From a checkpoint of a small transformer trained on Wikipedia.
Size: 8 layers, 4 heads of 64, MLP 1024 SwiGLU, vocabulary 4096, 9.44M parameters.
Each number is 128 + 24 x the weight over the matrix's rms, rounded and kept within 0 to 255. Layers, rows and columns count from 0. Numbers have three digits each.

# up: layer 2 MLP up, 1024x256, rms 0.124, rows 862-870, columns 0-255
# down: layer 2 MLP down (transposed), 1024x256, rms 0.113, rows 862-869, columns 0-255
# gate: layer 2 MLP gate, 1024x256, rms 0.125, rows 863-870, columns 0-255
up862:073126157102115109176138096111118153129161124126098125137144161117146119142133158147099115127107162116171127113148152132154086127070140111105133155080142121157116094134109104119140141153153113174130099117135102127120142160119099121090113120137080138127143135131091158141114159177136147155125132098152136116154127140084132135141111133149132143122118107071079141126130143128106147135129138132149154119146145106158080125104148143116172138117118122109130141157113098117107148157132143125144110149163110134103125148126135106119134090133158078111100147059152149127140074068145102095099155095108107167187126121183107161163066153126148134108117098154098172124128138104121169096149089132143139132123130162113088184144144144172171148133182167110173137106102151107112106084124121
down862:139144134124110116157082133148123109129090172121208142080114119165135125090117150136168153121141137111100121101126129104122119126120134103137077148130128117158111157110144153119137151128102140111131105159159137101120135100091126096155138125126141114153193130107144106138108087122158149138112129153126143146123140110116154145102123152102124125092129132128139135131123093100148125132132178104142095073116119117137112133162129123166110129179101113109160166115165089129170123114125122120083105209152128080140114136127113128132107121103143083123180104165121110163117145159141142140128138143104116132080131156131160112093176145130121101135144126133105134127108115147108108132136144124159107144120085074116125102105103092135105117140092107176159170131121118098120128129120152
gate863:127104142114125137140142118105092155127136111120173115119149136138159107134140125144122115128109099146154116124141114098116106112136161113096149110062151135121106138146131135095127117147117126135123151085138177095085099114134107171164131120124116138100146119167104112090124161134116130127150093097125139161177138133098154190131086169117149122147145118078115123128133108124116106155117085114140092163084139115169147157086151081121111169117079081110151077159127119123092113134114123120109092115152138124103072074167168112100156139165098143094140107137122139135123149098165132104123150129120147107089155114126120146106165144137107130146124107115130123111129156128149148113140124157158137127123134112122140100139101121121160077139148106123123121171121133123147114140144088
up863:129113153135103120157135129106124146131126083152124144120137113146143118141075146135140119122149111102135099133135122131140108136133118156118105137138158125105158132137131115174106104142090075101096123150097152123132119123122087149116101132126165108084118124115095118142128099127136111143159147119131114130142169108113155158145077150131141108151170113108104111127130139157093127196104130155120131159144126118198132174145125167110169120158128085084119134149100128096130140109111148108104112188120114177090110116164168097084139119119123131140119078129103150128118137124121109080108140109102153101091118078101072149107161138128095083112125142098186128134128121119155121177153070142165111113118112142144152153126117125135123140118104104123176100177109150131212157117127125
down863:112136142103132107108126157156108111165116102125146132166168113127105136128117184117131137113136138106125123124131146121146138066117098106109142162148089129107112146142112149141130131138126111145166117128115141124163103125152093123124142141164159108139121157118145082131134136123168134100139086110132137069094171116149149144124148157164141109162110142112125112129160141116144130079136142101183139128087123165166125138150115101154104160146112113115151076117125156082116174113174088134130123113186116103150088174094117128112158150158176106130136132147112151178068134125128133166132164139092144155173151113071105091133117106168154159133110146132162110157122098159103112144096138144104125128091123078163110153135107117138131125129133171146170078120149146141131105110108143
gate864:150114123135119136159108096115113125116178118119100113159135131121161136192128163148101098120156115137057108103149175125155173118171114113070156163090144128155140143178102106146122159128152105149161144086099106125155079106083115141136119139145080110138165122119078142130112128114089114114123142133121118113130112168136151123142117145116139120148133119146086161142131119173138132164132118129138158159167139116132107137119122147156152129147144140112181084154135148151126171176134094140133147127111124127118126172122132159105082110126144112097151113179154162106118131119128105057093135135144161094102132145165120121151133135105157091114136138103151151149106137103171113143169107171132118115159156113135133113112116119124120144107195148118114123148133154087127109077132155
up864:105121105102104096185173125112143112133165109132109103126128126152158135127124121117128125098103133143097151100130163071133087141103151096125135153095135170132098135142117120115131148120108141132101108130140116113162150093165142094137125155115093128146126118112082157124113121117135097134155096120147153101077119170134105095119141096114128121140136120134118142157191155095126155131165126100141145135097172122132127159136128118158100131140128145123112128155119105141124161148151127168112094140130136118122129131078115100138087127124127090104113087133114157154119137100114133093151139130139147130133123108091127111115152080120155115102125163108107129121108130139116112109136173164118163115112133110108143084103112128117107088120129140162163128089157145130123098097118161
down864:137124114079082095154136099127101119130080150163101145118177098137111076136139108156140169136140170138109128122110134123118094101115128121137145131095094123117149171156161110081139149094087125151109140155141153135121120127175141103115109162124127112134102102144142154134113137134118095161120142131127092140142111104144137158143066116133096121130117112142167133116141119107184149133120116081100134112111129120148137154125149120163138132158172105116123139129161118106120089122149175106066111121108153132106157131088151168141143154127123159134095109125094164110153147091178188096141119089108133177155152101106163081102122156167123172127157157112151113109106140156140114104118098101128153137108139107102136129103123106149137118087115144124139124123116161096128147126146181
gate865:088104118156131169150076165124154112130113097181117120119121113177162128108113160173088129124101158141135125122076129142131149103171154128064090122149135128092147131198120100115138115096147122148120112119130114100130125088157186141117139156162155113122139128157132097138097099161116111141096110145116133109121134148158106141127113107125136157132145114137125163137151103118097114104150125130101119121090115155119162097134105119101153131108115107132129118141121146109146133119145132097097161153099129100153125122116135136120152084153152143146148111119138115127131138130151109101105162097121109085129140141129119125147157139119181134137134173141143102104138156112147173139103106140099131127131135158119144125122133136160104141160140119134115122136144163122145154130111164
up865:087139096155136158139073142139154115148131109140142115122157122136106135111125139144124134105114176132119131091124120118133117127141160115112127150158105102098105142160109150115133104118094105132113108106122144111134139114129154139124126121157120149118144132158113140135099107120134113166121098133072128099101114123137126087116143079116116149111132126139164149156147108126111115097144116141143128138120098126110142149160114133123138185144152098147120121092156159127141083137125132128107129119113111097172107147161109135115115100156151095120175131114146129115163133129146146106095119141130124136119161142118136160146150133172164155144149181184153113127141170153130150109104108136134106120135123135118085131101123131146116093158153125139116139119146146155138138133123175
down865:170141158130126144138125111109144148143089152080117121154133150112085106112169123105128111110113127135131150116151125119168126175146129127098116140137106167113120146143157124142146169108111124145159139141134148124135120137129114171100153150139113121121095148166129124139123161082128104130116159134109147105148127106113107128119143124144141150143108164157175075145112125124150122149156102099138123125126140134089097160112124122108116166112169108126121122077124109136138134140129093106118128133179099153148106116130137105151122128141148099112138128129115091137118104096141115155134145160139141109120145134131134157145132111148123127110111204141121134124144083128144119151118140126081178098170139112137142139116096111123119116177136103165102127150133169132154150142140143
gate866:118105156102110172124160142159128114136132151135097115128119134170124141068144114110156103121120127118158093140147121118103117115153149127133115179129099078078097174072172083127140128114098148102135089133127113131092130121160167155142099124129159133143159121110077086112166077130120067159149113111161180120126098135170155091123179149139121147125135173130130182119104125124132107094169143123140152121133128173177119124147136112114168116156162123183124114125138077120133127117121130138128142092171168136108099159136106124107110117129118148119141092084118123139152179106144127117097125127167165106180110135161095127159162144151152129096102137128148135104173161069159124143117134126176120071119153119099138131112104135129142109136113115126145108108079122156147127130170135
up866:113130121112157156149170107082165126147122157107085068168181172137157111139113087164100127150085160120146135146112074142152108176141136142135125107139112103142159143131080124176141152123148120116100115118094153119127128098146120169127118119145116156132140085095137093102168138112087099089174079135103139151108103117081155122072100164137136150130158130159083161140101114109118123151139154115142121119102085151146161107129129131118177137157143116134130178111149097086121154131112089133126161148133177137111105114162112148134148154125120148101091117105104157133157133158130131127125163173112115147135182134133179127152114103122130148105073133099130097118147118112126121152096121149131118121124134156116090146168101088143161064146164167156155095144114154135140111131147130
down866:150109106115102127164175128139145126150094093107120125146082064094116144150135090147117179169083146148153139180143087119108100135112135152140129110167120104092138105138115124132143132162114127143110100135133169158128088136094132117153137127140114177071143118130133132119140159106099079082120146066098111150110089102161153143155124160104140155139164141133101118145171143096092044096075118139134117156127115119147129111104105152128182169092127141138176165140118108119110118144144138147115178123119141127096110128144103131155130087122115172105126062136147120128121095134096143073111117096113075156123094143134145169168123129099141187112139164149098095128125119094109169156137123093144142079177112143118128109159060133158119096147166129118140137101156128097172112141117118
gate867:107125069102135118121134116071124113151145156173136097151104174080108161106099106114126145143124074147121078121112086107167184136138137122104113101129108101123158142110157120107118160116119147183126126151102099134145116153115116139111169107165127143163124098099127152109136137150103073090097135094117149098118148105172141155129200134120154124149119151145102101103128128152148110136129157108115116128134143157120174157123112141086090156111098134099118105192129157116078102141139158139115116126171149105130157138081152131149134088133121155099147123128130129134136080137170125102141163100119151146109137108145098133139130124137117103145123109140125141123161167109108115150184132126177105085131100135157124109122142076133106126100120095134131136115180107181135122115165104
up867:127130099185136122140132132173105130160131145146104138131165125132118107102121158171096176138104159119144125124084117134123125084140168114103128137148115149123107136112131101145148177096140138149146115105111165121129184113104115126121185114128102124101124112125144149143109129126132127147093140144107130129195148092162115192130150180095128100129126131135143140134093125169133110127157112104121109156131137177128151142130128090140111127181111153116134078107205111101155129100147097130126132117110154134147143132125118081147143111152129127122115153145142093122140146156142116141110124133126128140108162130171130165112138132147101156115158092124114097156123127166140118090122142095121120113132086113111175155148164148106187127128149131110129133111082152076132100117140112
down867:141097179075158177119109132150130102157109108084161151096133131138124118066134122180148163171116124165167132120140105137127184151098087114142108121162164131156095122078118115137139072136123111125118142158130131142072116123132162176146118118116163152143105180118184089094097151165081104119134113094120121136154095141145163129120097143154188131137134147115124096142111107124107125096115116134143129134087106112147083155125118160129114117116116126126150119092128113112166141112150120117155123099099129136148130094156129173107094140141155115127138083104166114128134098100125168134142122131130097124110137174181119151122141145114142126125098124123146144144099114110134127140129109118130144122138131155122133150103119154154169167220157094116111118125089118099087102091127142
gate868:157103128153125147098102079112128135133117143132164156103152113128167139077126158085149123106117152099113137155149115176119101190121132155115140132102136117185106116115187143125140120100180149160145158122107145116115121150083139140131129112127133113095142116138131136118135114141173137131136101149126141148112100167136149117067130113137183104146124136098148101117155105131153147127128126150129153153115089154091144087170120145091112100102073147133140097150132130121094161126147127126098125141121167121177092133120165106096145129135101113105124132093136122110099165123149121098132108184128104118114135127184130161131119113123097121127125103145114147137132118169133146130130166109161140129128143143128124130083120135091171177175143149112080094155158171107195122102122121
up868:136123077113109144127117111141132118081132165093103105182076158138141099119146135118132183165141134119165151136082131122090078151157130155152088156091143084104115182095128128129106133128111132104105140116128136138144157145150137156133127068130140140118115118143126153152124136130116164157177193106148154130101147115158110075146140157105120129132126127140173173177142122092142136166081094149101123131144130175159129150146120117110117162129140156145121135166124091115137092158143144130103123121082160165125114130135146118146161124117139171143122127120166117143124099140126148117102140147148145149122154140169145139103129101112090180162064150138164113117163139136100118087110136104125117114125161109143134135102148095159160112093120144149102130100127199115156117145131141
down868:125133177092142125131111086140136144138144143151173134167118124113099134159112111096136139128134151108120122118072096141139143105136070146141130134124113141088107122114138100123136113193107120150099099150142132141162115120150100155128113147131161111124175153137085160164134120108148167125149119147153158118119127124095119138133126118120113110083107110168150130091097111081109170122112137125103080135169094190112106144189112118148142132121120106140091097181136111116150159137131112099156121184123139163119159133079135097132119128139142124121155131135197111135134134111127161156175162105176129147076145148151090077121114137121088105147140117171122132115121134093109197121174102142092133134099132114155123121079122107176162092102069116143157148089132093115168108132078164
gate869:159094136160079161120148126159159111105134158126106121122143108091115171147143130136133131148133098150111077099120121145129094101132150157093115108119041112078125114134124133101144152122143159155098106149142094139137172088159095087160122156120128090076132134110142156115126135137174128129093094134105136088095118143133146160148139113120121119157092108108091127126107100144095174159132076147145097087115144124199135137105114099156145120153088102145155170104147107098168135092089120124164078162076125112122136124103160095139086162169121097168137111132143160096094102146108084112090128146161112136139091116106128100125143157093164152129172132110112134136124148082108099121135154106126123146083157129111157106080114109128159127117133147164099085164154134131184138135116127
up869:101115105096146103095183097114119135148099105170158150161161145157167103130165141090148147187144120130126110148117148084120123139132135096142128067154133144074125147171115124117143093130135119151128128100133128118093123154082154145164143071142095121123126137142127103137141099123124139050130140109094080135128155107099130165107127085124140095121136165124111145114112126103173140166109079155138057099163122122103118169109125194111115088136127123167175119160104096163135119133138130118136160088116123137124173127141114144132134116158131157110112103106147144136104134131118158164161128133119123114125158103106091151146125095162114137137126184135175170124186133158112125138137100143133129152138184142109103125123135133152174134097165149129142124179155050163134089084155130
down869:119121108135153104125156140124165093140109056184108099122098124102152122083122152135100100165152134173153100147108149141120113131113129171119089098148127133117113122154105103103133156137168119118128147151093159162105135115126159110153099112109165156122116133135149148136129148096126112144111121120109150067109173103105120107112126123112099149123086086137075160142150124112170134156138147120126117119102115136133111145150104078079113119142098113096171175145174132089126077116170114117155104114167129137114153138158150046105133145122148188146144101132168106139120124158136147120142124115126104084128141098109118092113135138142098097131169128131086159121103159143165126164125151128117143157136150142135139140156104131153106141119109129101123149161152090133115135137108146
gate870:135123102144094160105119127112113137131152154097163167110076121134150104117150107119131179118135125134153132144111135149101114115108171087105153127167117109113142149119119113165107122124090120138161150146142159123187108171156171079144129103143134121107129119137168156118125119134131129150140105115102155133166130089118141142143125158147129120117141146134166133140108134119167136154136150118146182111135173106150160117168129119090145120072124128071096117149137096151163130154143148131128141133125123126134159083083113123151136111126117130117135106124154110115170114132166161123105081157152151136145103165107153112144104144096135173113141129131145155128124132148131130099153137154078125199136120172107113127120075159087135106103107152146114155094136135123100131089136131
up870:161122143141140134165118104097118119106113140108097096104140107129129150156105113113134126129110101166131145149143132156131102083157149135149122109139107140112125098157137118133105107171105122175111069123143106154113121138119109136089157130128157133120126104123115084129124137165105129098159173151159101131138091162137161140142096140118170147136148108120104121189123134076135133103130136090124148153114137126115145119101108145141173124151136087103104134135145144169074091120128144110131133121169138106115148179154106143128120148085117131177141174099121127100118137105122119136148147134109131105159156107161137137109110095112126139115126072103121181125131101115125124116094079120099101138107134165096078125097162083150166127112134134089131106169141107184171120139092126